python train.py --n_layer=12 --d_model=224 --activation="gelu" --norm="layernorm" --tie_embeddings=true --init_std_up=0.045 --init_std_down=0.0 --lr_head=0.00671 --decay_fraction=0.94 --final_lr_fraction=0.0 --doc_mask=true
Each number is 500 + 25 x the weight over its row's rms, rounded and kept within 0 to 999. Layers, rows and columns count from 0. Numbers have three digits each. The size before them is the row's rms in percent of the matrix's.

# up: layer 6 MLP up, 896x224, rms 0.164, rows 577-636, columns 112-223
# down: layer 6 MLP down (transposed), 896x224, rms 0.166, rows 577-636, columns 112-223
up577 101:504470496482503520549456526475538464495546486474555533530538500507510482507460483471544502464498474481522518542512475513491494488459554516514465557519468520486503503495511507486500442533525490518454537496535513521495474507487525534474523516531495493486455515448481504505525504476470506486516485487493541504504543535445537493465505511524
down577 088:541497491528505503508524446489499523455497491508512559510444505519511556475517531518530489489497498521516507502523503484494492521526497474502477481508512483486531517479503496492478499496484494498512490455513489514482483534493515535486508495508511527504488505549492544458483544475524484518486505545553491506546518483485532556431505487494
up578 097:498532455517514460513503510499458504510454507493522527457473518511506520513484465500497495504554540467517492536506496541466463485549510524512503463471511484510507499496487481527470512494461546545489510498507523497443486507475481524511458508498489493506476558475473510491458480507507500523497515501517481508521484494521475488412526469502
down578 093:467568510540515514478519518472473476532512496546478506489482498493496518507527509525496494530479492535515495509508542483509507467491504476512540480469528529521471535511521473526508434498477495502537533466477470451490530472482479479485489513494492514516530498473463504522500547501510522483509524478492482498472528507442467480539490536483
up579 099:530463500476516489473490542494502514533534470527471502468526507505485505548519515529533510510515485458533519516503465474493506523482507507505482556520519525483461475515548506477500478495481444510474525488496516517474492512513501524480504464493476509542516457499542511495479442527502494488482470500495485486495547458501510493540539542505
down579 098:517463493496447488479485536491464508509494512480535465545521507489484549446479505500542525439511494522472493478466491476463530513507499513480474521501497473469497480463499507494501441511522515490518520516493539487497520492511493521494506462542477519491476499473537514521489486500448491506468500496516490504465483519502521524492501459471
up580 101:458495478547466487507483511541497526541508559526492475504507502513495488428461530468498534441500505481484520531475513484489536514469509430513473465510492498509462507473488515515524455469487492486508479472493499515522493554502488495477474453504479503481460555523496437490461511493498486536464473488481534502531471489517507508477495507534
down580 095:538497521520478488483528487449506544471513507501527488531512495487489496517536471465515528489508490460485487489488460522496501524481497476484512534490532472520490503516473494506505483460542485459524489541525499525488486451504507503570506528529492533533585500495476488488511508530459520475478534526517504445518501514502480480537506483479
up581 106:500474482502473545486532487493492474539514483485479523540469502483464479495463478493510509515535488487511497474495502510462506497484488479495539476511497479464524445501544500475499519495528535550519504518511538525528467508450492556481509511506508521510454495459488536471494495497489490522531497516546497446501474498548477539511504512513
down581 099:522549495505512484517493482485499487516493501514522488484494449499501501489492505424502478511534465520499460497511531513534476460499505518490476524461479502529490532513452528514457492508471526468521475546479495493483525530552465494484522554488505505466507501490538505543508505495532544500514448500485473473538504515498528525521519497516
up582 099:522542508473474480481505501431463492527487492510501478533561495510481530502529551507499447501511537509489529482487510454472504515498509487509504526522546474489491534430482501559525509477536516509504500480470494489498499480493491487513525509535457524511495497477448496494500521509488472492497500486539477482499523477471494505452464503476
down582 106:504480533501516499521517492471495512481513473493512467563504502482529485473492482492469490523503483476534514497503492521484520443457469455479512505442513477449452535483528469502511499498483462477486482465523506508532500516473521483492502494513454485451529473509523515492548509467502514530479523554509483535504529508504473497477451479484
up583 102:435519489513469496480548477561507486473512491471537489512503503505489490509532470492523503516470478539489498475510454506524498513536514509509475506507445525502468511471534475488458479574452488475544484564536511511480501461497484482497508450477525517483500502522483475489515454517514474520545490506515495511465525493503517482524512437495
down583 098:511479495502502522489501534474496508503541528490498521477520493541493514511456494505502457534476549514472490471483526487489510503465489482472489508517469534482505427583457478486510511523490496506510464463501479541501542539520508493528475515456491496538541468457486488515467516526506526459532506499542499508514518472524492499481532514519
up584 090:512563498520491538554528524464494507490471529486503515528514504474478518524554492508471476526469506546553535585513507517511555535475452461449478501507528489539490484512503487507473514506462540495521499460498462532544514461466521563485488482509516495487488483468506539470505504496522517489499544518512511509493496494487505486527468441533
down584 105:522525546474491509447554482532533495503467510510475463508476471487493499453487498491486453498476535507472477489520489500511468501520504497512508506435480542470502519545502507476459584480490476558537473462458470485525521521474482512507511518489490498492514508466492455487514472491476512454490523483495515506478507478476446500497484528544
up585 096:502505471504486482512480496498504493453522473519455469501500505485551493543495545515492484512546504507502480497508506502498486464513483520520480522548465491498502477505540511480527503547540482489462515507497482529497479528519512515493525519497509452524507510548452534532485486513512476528488470500523478415502451498483495494525490534504
down585 100:514478540514462516526463522507490488517531488546527495469490518537516522526500511487479552510469495456483545487520495508500492521506520484506506483487510544532534494526499514493452527502503474471487513483498447534508493490495494486466493491502503511523503500513504572516521484530531498508509545493502474485491522451490476523414467481490
up586 112:527539492496473473490527509518507529498499494512491481502545508539487488498498537516496482506507509503557510489520541476525503518502525472509498510510594524485474475483504476497540556487503509549505514509465504476502526540499493484442486562491530510445500524473464531462536500507488515490482538478484472498467513503491483492515479481435
down586 108:506481537542526501530514512507495515524440471508521477501516496515470490478493517494501482517484470494481516494492473509469501459510486546510491475512456446536527512482476502457483518515484539468503481524525517515532538482491499540494482494514562485496492534500480461495499474508471482494520538554502510479503455496511506501494538513544
up587 096:440506529520521495488509532510482528458492499509524495554520504521479486539477508541472525506502487523521525504460510515461500555501472519529484502499470452538485476468497490480523481511476477471538518533475500505484489509495507529456465497498471535481516516528498433476501523517469470490514505482517503490491479499491494489502511496469
down587 096:510452528586488510486495514490532507509496486507507492457527490480515427459481493464495485486456507447481455467529497505471499486487488545472517522502512474505457528505491484508501515504500511516504554522483492479477527462523455515513494476519490498459550499485507518502469515521458499512512460507478493500528533461492510492539488499473
up588 091:495497495487466483514476513500463496534479498530493503463509477524490509462446543495468515491492553504501510508497514526492478442528525526507543503496453501517483513535515521523482508470545505486466483532516472467485503497530479495482530476495479503476489492445458529552513520515452485486503498523545522530483484486480451493497506522541
down588 090:502477554572480490532505534497510519504514476503543458489471540467513507485482475468513467481499474506517490529461457516513528532482497558469470474514541511485535559517523494507534504451507508492491500510478504495522541505512464464521497476536449511477534515465458486518505526510488489490543541455468517482478509495497496532507474492471
up589 102:494498504549452500477501523470502502522495521495515511480519479507516483538447513478504534447518518483525521509502501519510481502500553486503467483496501501485465480454489517507517490508486486496465477480525546498508513489478460482544512532489510514477470535553489518537493487504532509541465522461508533463504457502519520525483485517499
down589 101:541535488497492518537495484501499499481508545475518489482499513531464481474486523495469519535523498500475493480498461509494514482535503507450487520530522512468464516492501492535500477507480475487501502507482495488505523458443502484481468466486509493517510467509540493478510530478515487516527496520518501523472514531585506500499481487464
up590 096:477496500523535497495514540497509525482549447471488516522524488451525479539516486510495527491466531512443533509521479495517484465480533492468500490481556487537457481470503530478465501545476505501494531449501505507503477483480511492497503533482472489502488482464474512511475464511512526468516523547500497501501520493523540501484523547509
down590 094:561544480525467475519448541465538527496500538502492471496492529494460495481534476458504476480527458503534452466480498504470488508502479504504516489462525479491503498503488586522511508448509509526499483483510488492520527511515531486486476503499518531465475496471515509523496536498539507483483516516504452510503509558484517544519515482488
up591 118:462470501488537486512505516471499499518489499479489510482537449491503491538482496467533480498480513500470471476499493485517521489515475495519533478472478503535489521467489498523491526474507511460497486481483466471456475511500503507492532587470466498570528482474468477504490485486512477465529483463495475494492487484501507484473478566500
down591 106:458502473511493492467495522447453476486479486465484494480549520538492520501494472483496509575465531544487474512495522534446521487478494489460462501536536508527499460469494477519547501468518502496489510501480517484526492471485548463506498454517492559536491513506521488458483510476515502527522520478502506502488534540492507457517493480520
up592 099:510490525487483469523496523469479465517518517518513462512507476541506532464529504477516493505495497502500531464482485478507516462492524449520516489470468486511507493527478483503506464483492470469500514515517456521480468512475531517526477520522529482492521559496450503479523446548489507522498507491502526509505503500471464513532493460519
down592 099:506517490506487506527516440486502544510508519508492510512482485458505484511502495500472511511438505491512529481501540514530512497538536495501553455497522498487472478523457507448504486497481472469493498493488519458483466499492474450497510512480494521475464484507513508517503488487522523448514510535506503532494501501537487492514507487498
up593 098:499498474483510499539517535459500523540491506454449530488506462509497531520486500506484522521502536504506486521486509461476471504499506464526521520503527575498494464524498501534434515509531490483513487511495500516448498511519495472512477476485502516461484518483481505497536500477542517465495493473468542504453488468500496479471509507477
down593 099:520480465523480497442517473490498479493492471511508475500532510531493534484530494502483503530501541471475488491504463473510466528501507490505495538476517512499515483544477499526465479511536519517475469490491473497525489530522418523479521482491529493484573500520458499493543489483528534504500460525489498491485512480511494450471494516530
up594 098:560507482485505544513506467452485489535501498490501527480534482479499508485510524528502493483499490501502527517459506533501504503474518538480485508500503485491505498499516477456477508472486501523472510528455495494509495491478496490494527492527481517486536491451465530485504541508514475506503511536488511513493506517467497504543490517469
down594 093:494501502475462471481472524511544475512513531482536497494518514507515536474498533493464533501482490508530531486495509497517505510486471524517534489499454503486519484497485542481481465508504536492459512519503516499497495495523499520508494497475462486488495485494493526484560529470477512446535475497517488479530497466530448530491473512503
up595 095:501516489575503503568519495471471493486505467491478505540478501514500460516500537510497497525474523493541496566495502511494493530451499481461470506510508483476504517468467474494486549500531523516488490528502505527455494541522500504503452511491450483508490448521487501475457503503540506533496520537459521482485520482497482464526511495554
down595 098:478498532520516538505520450514505476517499480513544501442529507510510520496529515516521491521542525460490442534501484472511450534494523504534489514517490487566526533471533510487481515501490521447499533478496491464455501512471531500495497563459532487482493496479522442499494485489476483513493532480554483492478522514466512495464529490491
up596 098:511536522522467521496542488465478503512521568455510571488542545501461562523473521503519513522469485517485514524527465455505525460511518507459476475495534491527496496501522510479519506486449546536522480528467496510480490532460501517503466516501532501493481513489490486466479507528497483475544507462485470537505479510470495540480496505488
down596 096:517499536466496484536493500479490499506488506512535519507552477491533479509512534504498491517517509527492491512480469526485512513433516563522511516516477505469520537477501500481479519511471515487497503512473490503530496468488495483512489544488475523543502517470475523486515540452541492474525496492461540461475482554500480516510538495459
up597 101:471506526515481486520504522537460498493520550485466514499528546536543533518503476503543484471535511512497499499514466477556512495511510517478496495476505492530498473491504486456486476485485488465526492519489509515490535483455514517492483536517486475523486494467443479480508541496474510458492525509516539522433478480523540475556500492570
down597 094:554524419522490459527479505529493500485496506499524471517504511479529476511470519508486512524496536485509541551491537550532472528498504510561492452518461490483498500471486540497488522519439501505506532509487510522478462516501500506499531500508462491514518502463539533561520494502540518575526480457483515538502516476533532468465524514494
up598 101:533522450522521533509493496497456507489463484541474492464501471513538508484503476500538517525516482475473529539528515533478519494521477501511495482509499481486486559497471476528507533463479474508492507447453487534486506516509533475485488489437508536451511493465507518453474522525498475500507501497489493487505519523532530489547489478499
down598 099:525477542516527486483536505526491470506479455529510500505457510502502495518491496498482506533483451512498491547494468512502500501494522521482501470493483538505545473520496485508483492530499519501516498486506458494471497503513508520514496494529512488511565513520509489516490464468490498502533505551469508507485489505455515482487504455509
up599 101:455500512527518562502508547480471509523503497515480486509471530434488471526521480530509491502487520486491478504494467541506463516487524515477497504493447519522481468481489520469466494526531523553527458500473517493511489529478470494457508488503544458517505504506439463465489509479509518505509503511483461515493507508518521530548535482502
down599 117:478464496513499520500475500472441491518492508493501498544474508541465461501519516502469506529475525493529482508491462480521558484467501461487530537545531507501535471478507521534502504560513521466521457478510523484508506486523434501484518503503501455538512518505455503508434523495562496508514476505513473502512500513526471516496517505490
up600 097:484479510507467510497473510515505475486508505521524473533468530478472512534450489461525510535509484458500487486497514503478522499481566489477439486504493543521495498477518450500526489473465501470501509504546456451540510491499474506519511517474515499486529525505501507493457504520494476519523501470512520482517488548527515473523538477494
down600 105:540473472510492494496466513508508497439530494489502535494526523480510521509513486485471535539513497460522508520510523526472512503530522476551559484545443492543503510497467542537524496526515530514508551520470488512493502495526475498468506509531522497520482485493510482485481463538513522451492499502503533481491443481474484468458518500501
up601 097:478535500534465474499517507524499469506471508497529462533483494496472527469494522492524488476512506500521486502499534504476479502466558477470482479523501515504517465491527500510510487487495541523465485519503464505501460499469492512495473485467473471541507465497486520488513498540501485544496514494504537513471523469518491471502512469522
down601 099:499478480530518529547477498525501485521474482479466516504499516502483561517492446472497526509487487523522490506507517518488558498476507493482538547500528478506520535507522553499542485487513497447489513490494509484515507493495490472496512450506514540487514479512492501483440492526528532508509445517488494499510484555474459522529475500438
up602 090:490493481526516494520505524493507449470510499466528523512515511474496492511486474527497496494450498480565510502539531513506499464497507509521492498556495542522437502493481512538441494503511457512517536502542500509506491484509484488523508535507500533501487486467452529507493508522518533497486482472497493504476521567477490496521527442475
down602 096:520490484468535518528486490474500464516468489505548506482450450483553500481532512473533509457477513506494518511506492495531526540495505530478490487513497490524482456509531487497511520481441526481503468495531474509460505516496514515501474487565474481506479519523481506507496533521490518457457491510513478470482477518491493456510515449524
up603 099:500474528465442500446508493503494496499482488467516486480531502484494469488526556559538489555496528522469533497503491519548446475507490515495523516489532473550523465510509446502495557509497511473512493497514453470518511521489470531461531476481520496497529491497473460516463459494479470468475518507549518518520491470522480479534527551512
down603 099:531470489493476486476506514486482533461480517502474526545439543512501518492500545487496490520500469499500521464463429537496501548478507507509483466446529496494503474468479512524466523470539495497494554511513467498457523508552517490529524514521494499483499512489484513513487517519498562511481489491501497497492528486499488493457534510507
up604 097:464481510531515499446514542510506526516487509516489483455496494519487506475469470482514514495477470488535505521530476498492505483509474472534516514502484523444521492513532521502491463469579482481465465472538479523501508494457472520496465529484504488448499528503466525514530465467504509533498467435503513444482486501497481482518502495531
down604 095:512499528529529481537506489457511548462518520457522477516503540522528456526534495525512473491506518448503522503458527502496560490502524495487489498490481489503462535526509489491489524514488532535522442504491478504475551532505496478538518495517497505493556483522497496468452524519546456517493476505494498522501456476478497476524514507547
up605 105:492451531534463513512494491528468525523502539486495498469497511511511531492524479462488565458526493522474467480532514521519547489512497465482478521508479504470495476466457494546472464450490495514506491527500501474472495508516494542487474467531543533509512487530516476485520530478512539514486505499466504498473477527482526466539489473472
down605 104:503499459478539485522456519524525498521518526475516495477496478541509493509473490462487515479507512517467508508497444478499488499509540467492493465523498510469523492500485486479479498486481500541499530497490521499539514513475464501470508512480532462434490511484533471543516477502473462496501479471458499409492486532506524527516563450464
up606 098:483457495487528548425451496542509533501516499493471520499513510511491452478500485483490515559450520497528550505484544491505535487512503529490495545473457482440550490451483461513511529520532477452529508463525500533533501504512475484511511516461482451460523507486513501477469508487497521499536459472475533485480461497496485508458490517495
down606 102:467541504546461529543488482550479502488479548487473515517538519502492510500534463533534508520490508474505522536498532544502534554483480503519506530490528507484521505496478488483498485546556502522502537494542436499521511528479493536496472467525490443460514535490472480491477459522506498526488529468494489507507488541488480499466542497517
up607 105:504535521550496511525463504472483491519506476538533515522510517466531518552528490470522543483503483496480527482503514443484516511478520460488491458547485474500529500510499519526506461521515515478461473499518472486497493494501537537494499454514465491497494466478499443494509491514533474449464546522497513519524494483483529465455515506501
down607 103:523483486504489528517494507493518457485513524528531492483472505486504514525480532498553542507537512507480520498489512510459514481535504494477529517484532536504508480474471516483506479486500527522515501551506507515462564503543482540503482490493524472476511487526539545443474498499497452472494478491534512566484480508481473475524504463497
up608 105:500494520514489479483455474493547490486470473507532485452514499503480495452478471496495511468484541485471548469519554492506547502519481474508507538518561477502467525499493507521509531492499481491510542533524500477449456490499501483505518531475499566452443521479537508520528481477483518494427430531492468498471460516515483464496508527487
down608 105:494494536532482524476475490491518498466432511561491476516453506470503509484497506518478489474474514504476504502548514490528510511558523456444505507520488474493572516501535478511496566482513469553508489525505461445502504504482479446510490498509495531479541494485520524502475482500491529520470501528538482512506489485522464489470529528478
up609 097:495483485424497503529468531487497524516494556514524491528469466450459481487504520495502478504467488525535529554484534479504510499499496504454492475507568529478497452521476554470518503456506520465485470500518509510490517481501491508484518464522519525481546500537471496521506492508513498524476489489508493492477498490507476512485488494494
down609 090:536521475513520496456497493518486471490485496528500494469481531526474522476521486501515473515508503470492501507495484515503480523492537502509516492488490509523526529484512510525501513524516485520504501506506471463510512510478501538494503497530505565499466477507493503518483506441502495499486502507491529478505473473507510451522522473479
up610 096:500473499524497487517469507503498546513496509501516516492475524460527461516518511500536489530470468502520506504483501484483454485456506495543506533515520548524479468467498480501472501478470495507526516497525477510502526492528457488445482532473466562497499500442478476528477523488493501519469524530492517524478519503508504500533499488522
down610 099:534507496521466476531490525507499478506525541511534523559484494449505528510519524445507462529508473456498471501499465499484468491483468474504455489507504476476503538515554502456520497526521465526492493526519509507505506536485509469497465539460492506498507513541473487496523510524508468470478491494460494497502500529518454503481479519476
up611 105:499506485506514529525503498508490488506520490510488524515472483526513478473521531508508546500510464544472461478513463501463480439491459489515523450511551504508516497474452524506572497473481520515528531505474468503513499473443477489469484481493486517516501492468444495476476529496494534496516527503486471508521505475494525535512506477534
down611 096:517506488512462465505483459512503444520503504498479533496474525528528475452491491483539548462491516538507471490485484519539481503494473444477479472489494512479517504490529529471554491499494487518511502488499475520477513477504516495515502501490484472487537479514480485537461494507541521513542513474535508512485502445494492508486511526518
up612 104:490506489517495493492493513508511484469484506467497484536512540500486485482501502545508551476493477516520492474537551511521524475465508514494519509538485463526490454488523536496522451517494529542536488511534493472471548543478462466501475480457496448534478536548511523482491514527559515468461498550476487528462522516484491446485474484528
down612 105:506507503502482529531530498526476484533519488492502505532487491554525473515506495486476517512524532479502492531484466503496492497498455491510524500505563470503503531470451520517505531511513471501492542485459542476536468505468493472514537490515549540495498535505448524491508539445479511506534500507494509477472487511524464545509485488471
up613 099:503494504504489537513523497525499530512497455501529472509462523487460471474519518520545499476497550489517500550460500467465513533508488442487517517528495465465504478516498532480506495533499513552529513515511463532486550496495529487533542519526542479524531495507503502478482509497450495490502494501475492545469522520495499460499470484476
down613 095:500522524500490466476509480496514463465495501501533514517524525488487485518492494502471467459519505482494515495504488452526551519497492513483488456488501554504525529484484499469513466538468530458511500526471496519547511515543524448463519505522498482502447531491493510511525471494441511479465509527490520507529461490507513538466479499470
up614 102:549509517498506484520495483470532479510482507529526512529527472536531474478516515515501469480513504506495504498546477452503521487545483451486467487524492474509513497477490520505481510501469531521482479460481501513465494501512441447477511473523489464478523521444542526519488486491490514474541505507526464506468478514569467500489455493527
down614 101:495463497473464538506539488478469508510524456495518504512508520473497525495423497449538540481465520561510470523473483489516499509511505504502522505515487502518527481511515505543506498467507514545525486500510497573508489509470465539499513492549479550524466519479475513485518499480486470520514435514473472504489492506506511489532518547456
up615 099:532535491511503474463492502481490538502487510508485481473512545478473499507487506502472489509523480502456502493499485475511481488498454494493476523518475516501440473485494527517496549485519509513505530534499527436476540520515493473533497469512495422503476516496467511548544509512529500497501498511487439484489536461475477523488465557494
down615 097:495473541502525510510476517517492475493487472468521475519431431513512528497524477504474479492511482535550464498515497508513484529541507478481495464469521515518509477463514500461467511506525481489511496459507473496489509470504499545542504483508466530528501466516499452539492478518497541476484500523550491483476493535528488498498528521494
up616 104:518529508522507501493536521481476496490516480468473521485543457455524449473509534520538479499488501507536491466516468527472484463503529501469492515513465501487515518476497463479523510513536499540487525501506550450509551475490501494450516517478487521482510504505484493495479507517477491521560531487530507520503473476497491475525543458487
down616 095:520525503479514515495499490517533448472512485474537492481443520495494524516451480481496559466523522504483497497523474508495518464536550501463528512523473526454465479511498543457516480494449498484537531525509456489476465519503481466503548468538490536473468510502463474553496501523473476509511507526483485483536508485489527536527488504485
up617 102:487549530477433517468487463511459462502499501481508528474538469491490522533468488525472488535529523505454500528489483525487531490488505524488488485461446500479482496506507485501481507467509503542473468508504501520529485467486498439481495527548434491547516509480494485510476521516502500503496503477505470493523485521452484487519429499455
down617 105:501455509487467463452511479503503521524541465474542502512519495455498447533515436473492540510476525525466509507552499508465483503494509550500518550476507499536514504502527546506523495481504509508464492529467522476488512528512490493472508508519478509521507489480436519522455513539462528489510503511528483473486476536518502487515518462502
up618 099:540513469497479502495528508494529563510489530520495491551534463497457488498509479534515484497511505453485501536539528488509490492457472491509522500471544464513478475502479472539537476512485474475480486474523466516502496521531499466510433447510508530511525503481502490526486484507528520496522478505470504493499470535472572456507481510518
down618 103:554549487467529438484531504486497525512547526488501461484541488493506477508508486548509513470538543535479504499490470484538523468502497492512482485534495506535491521465466484495527497496484496501522484477478486536484495468511525533472530453482498479518478508456531518514518480469479466525543473529505536460477516505469490502498469472536
up619 101:489516476492528470488513525546535513503469485492554469486493414488473524478510519490552504440489479531472501503470512548484531506523540481516468480564485495531442495461492498486535525523525498523471550503492501487492500512499485519521503502508503497512493496493504473509502491523505470488508506452513485513486503466494490465481479507489
down619 092:510456515489539550504529490474477505490493520481547523504510464531485457496516515457520476529485451481488528495501508512509545476487513520507528537482510527522523482477516508514514505481497531541508464528494489536462511504536463477458508502503504501481493521486478498477505518475512457522486500526495496536474497483474535518465473532519
up620 110:493519510540567492534478475505488487486565543482541497484484492499520499464492524488548527474469479492490506478473498453489524507512476486522525514492491501529472497489533527495475510495508489462498469481522454495494531466472490451523486467503493537515545503507472520516445522491530517473522524489477462570560556520482535487500494523501
down620 106:497479496508520507471517487488483503471452479465468504543490528510462528480531516544456561523482495467488478484486488522499482463478520471496512490470500513494536539500501490516547473523501553491489506482520511498550526477533491547558528483488518470490515513529511507557500497467477509551480489477499478531471482549522483502454512465485
up621 096:508519498492524508505478526461507457512518503482536522468548531477489521478479529464533503481475467488504490514536549477503528501535485521491506499514479522484480545449515499495517501476506527517520512464487467503473497467478481535554487473492539498563574514442555530519513488506522512455516520506542517455474531528474484491471489498463
down621 094:512544471488472483511519455443517515511492466539483516524452520500483478539502500562522522497490563511519497508481501512484500476524538492482485478507493526482486455466466449471500491491491485472541509522529503487463484468512477502491481498452525504514496498496560519537519540472495471523507516511492458478542491508517476501507533495482
up622 099:529458483500472512526483485497493471449492516499525475504496521520448485501448496520546537490463465531521529508518496526518481483479461477475486500534498518511469510477464491499469485513467482470519497478492522491515523547519479539468505503489541496520513504499495508492501520455506526533465466474510528539488459530477544485493512471469
down622 107:512483462492488496503546475465486477535488481470523485503474497493510513489529484536488529492462497474501465522564484515516529499512511523463509540535499495484524499474447524568530505521471508506481473509523502464521507490460529499492489515491547532567511416523485478514490503513466495470498495477531499523496530520549500492544544516520
up623 102:506517477474468469493457545488458493489468475508502460524465471532539499501469482480513512470476489569499521492537487481526537452511513481528471484456518496445515479522520498492481491493487510514483501468519461518480452530498497514485459481447486486504509472504532490489478498501515514467491510505510516491503501506533486551477525494522
down623 095:458468499507552521488546501515509526510506523514463498525500547499540498469488509454542480532487499494503524488483496519482486506485515512482463512487452504482531486503496492496564531519490515490457495499491494490470508494474520476505491477493481498495492499472489509478465480516516527467469490513503502467528475487472523529560513488504
up624 102:520472549467521500506479518508483514526480521494510490469544531546528562506469495510529540491547478434496485489517486479516467506516489513491516498535545511552502502507537477468469521471465519516522487505444466494494524479484526490462482486512548461502507532511511502506534490498482481521510502494525496502438472486534516511484511471506
down624 101:539509508517540503500508486539513487533486518480491520542470478520437510490468546526503522509512485502465489466497486496465514477534524494464491567521522512511490471503504522580489488490455514508465528491506494507493519513517487510477459509559489511501515496507470502541528524501471484505523489535494494547507513506518493485505492489472
up625 100:525512490518477480482518500522516516522504488513507481479519489550463493468498512478489503496530463504513501521505506524518483499456494467509515501495491495483507478508448499450494457506452495480494498482549533571538511484481469471467532514498512467445523524472481480492519517528502495506495486483534483497519499523484530454483494497506
down625 095:483473489433511464529516481528487501483483500480479461520522489540494484498527462528509493507519551514490514529486525515527524486493537480521530488510535482501519480534506510479517492482526501537550531550492537529513502462487492502510489524515465488522468518470484475496487492478508529500503481526532517495484484499505452468501475531513
up626 096:509482532492490548499509461481511465545487544474464454461479498466506466474481536501483530523492508462535532548513498488466480445504501502542470517514479507551497477470531518562491525464541530486500522509493545514500494520530464522493543495500481513490513487469514507512482473451481480494520538466507501512483515510511502490521509486473
down626 104:486518501495470473505526479488513484481500526506528495506473467487438490552471549502501478454502478530538468452498493522504522510462496494535535482511461513505462494519489507489507502545469503488501473510506569512505485456565474524475462482498523509526521502516492510484546521467539521540537527507512446518480522516510502530488498460500
up627 095:484486514491547564499486471493495490495521553467508491498480485502481488475513477497536543526540497451523480490528523506478528530492504491444493495501515476519524447503525473513486495513510503519466495459484517514520467444487513543533473489529485511477525444470506491506457480474504508511536512500502484517489497528520475503468555465496
down627 095:476430526505523505503515473492536512472489478502520506504481483495497500486485474520472488459436530483505505524501529502495529543492512511482505533447478496493472501514510482482473477495482552484480519494511514468491478479489535484520437523481512488466482560509503493515521506521495486526519567518542498529468511510484477468529519538538
up628 099:451535507524542492488525501511502478531498509527496462506483486514475531522527487529496488486490479513525466444491507529494490514490522484440525488478484479485477511515482478523510535501495498499490514479495494503470500476511485501461514463478528503494498501519515488539550486468480536479499513478488553505528489487510481497497500523514
down628 098:493479476486496481513465488530492484491538467508529480466545491488461482504533501552485458447472545474505483504515503500521472481517494517488464477465510475531526475529515514504483454528498520475513476488499523495524502527517491468491478478483534515500483548505465495472439522491536471476481495524527489477505466420505475528512510505534
up629 094:513528485460453497559479509478471491471515503545499515515520473513502498498508512539476509501495537514473519507510482499514500487500500502521506507515510469487476487458500502533516454477512521512515503438530477526497453482482542459513454447527509478536484473513513487544511527521519543488506487502485500475497532541484473513464475490463
down629 095:506498498516564514481502520489474517476515480562518486487501487536516523498486510487495512486502502517507495508480509504503510506479480471509484460477479534476563537487466461498484488536482537531498515510501511481521467489495519511489556474539496523491492486508471528517522450496530469512515507522512482460500565496499479490481491462542
up630 101:534555505487511486525518523519510491537527518495492456477555500472491445474479527493502486515518489532517509494496491508553521488498526525506467467514504449501505481500509500474517432536475521502476496475503485503479511485485472490519517501528504508450501467468516472435517534527502521483516505489475511500513528485504458494518536481557
down630 104:502485483510491526494497472490457490463462543502489518488514452529495477501516467510542499490490499504516496501417492505487471493469516492513503485477461489574542475525509459513517496461472486502527476536506445471513506480491512519500514506472531504493487496482466488490529505527514494565560501529453543474504504496529521476478505440464
up631 112:524502492475501493487522528482470516479453487493477487506550465520498466477484506533498488499465491512525541474515449508526547505506491539467469512514480477486515516535483544497487528520494503552508469511496518496447524536516541516494477534495526479546501495530495503553511502507478492468492521473428514516487487492493506520494523540499
down631 112:507483523467488461522491500529504473521533489518463474513511506486490508523523475541529520528533516497513535488496525499512462501524514482490505513456490463488496524518537439490500484548478486468520451458507472476461514525522463546519484540521523512505489459473491512489472525507448492484501479493472506453556492531500492543520482498502
up632 095:515511513460515515513458525509493527486519499506476523537520489487488467513469494545475510474463488504472492486509474497518462491487517454544474470515520514504471495505515455523440477521527449489509485483486506470485515477525471515519523522483517517513538483499497495509486495470446557492527475488528529440541473501471511521474554511541
down632 106:530473480484450541470541458524497502499504526499481521478477472485492486511482510490477495488508570501516489515505517498462510495467497510517541524447512482456467487480482522501468472479504447546510489507513536511530514514503505497542495527552513508500518513457494498521520520494509532485465521491497526485470530478476499472504506510454
up633 097:484501495473452452517544506528469507516451512526491473476495460529523508502477534501481510464533475528507544497484506527487550525483482539488519519517544496496488520499495488522492517501484529532493486475537480497502511494508512479473517475511469449544518467477500482507472511541482457512490471476505498439509531538514528445524531498453
down633 106:489450509485495523502524469493504522466504546517508503566566520478486516509441470486472526534486511492498516532528506521531508510477490485489480497493471460496535491480537500483512525514520462493491489558473549484473504484538510498472500489512524536464485511517526526472496536498519525547521466503540523519485481496438495493493526474494
up634 095:472551502489477491502493531512506503493497497495495468506492505492531499509528446547468515474483481511509570486529513496515506508532494436483502479459479505511482496482494485476494509548480540537457514489527505488485510492501489490509504482502539482503504523504542474498506486475484485492523560524485523513474504496488539524490513509486
down634 092:497498501496493529499525514474522503500527518525534537487513497513494508489514511492497506533462529527546457506454513487503490511481519468471550520512471495524447491534498490541510478487456562502533453500485471496499528513511438490488482473513526505521537520510515551511500520475523486525557501505471494505496508474551487479523458491510
up635 097:526474470520507449510469535478503482492493507438527516487494474516476463482538491518514523469511522531516501464514459492497509502474544514482482485501495499500494425536454561490511493497504460493483499465492510483503544513488519486493454510526507518448476499500438518527474532462483490545521562489502508512487486501505509469470484538514
down635 101:495519483495508522473490529512508512541524553523504506520466491522499512490465482474508532474473477508495495501475509485530497552491561478538498498487543481517482543489482494509430486511492492528483501528508493483439505534486502501471527549467491457481481544465515501527497510458487493501573526533470483454493510537442525482546521506525
up636 098:467492495525488497503457515526488532472480482502510502490527509473541554466494494524524497498468533510523482498463502510523535493504506477489519452495507498481468470508511507494490497503492459549465496455504492521471437513482550526473467541512520541522513516486471517499503548474515493505502563507456470533540473436524480514501472524485
down636 094:464461536448487495466504522538448540509475489543490499502523479489469470498504526504487486492477466483510529517518512511475472461479489511507479489511474535481486462536496511486516505483477517480491520563507449504517480518501477503516497481466489485499492547477501504521463501513494523516461538473503483509489500518490544496440493481514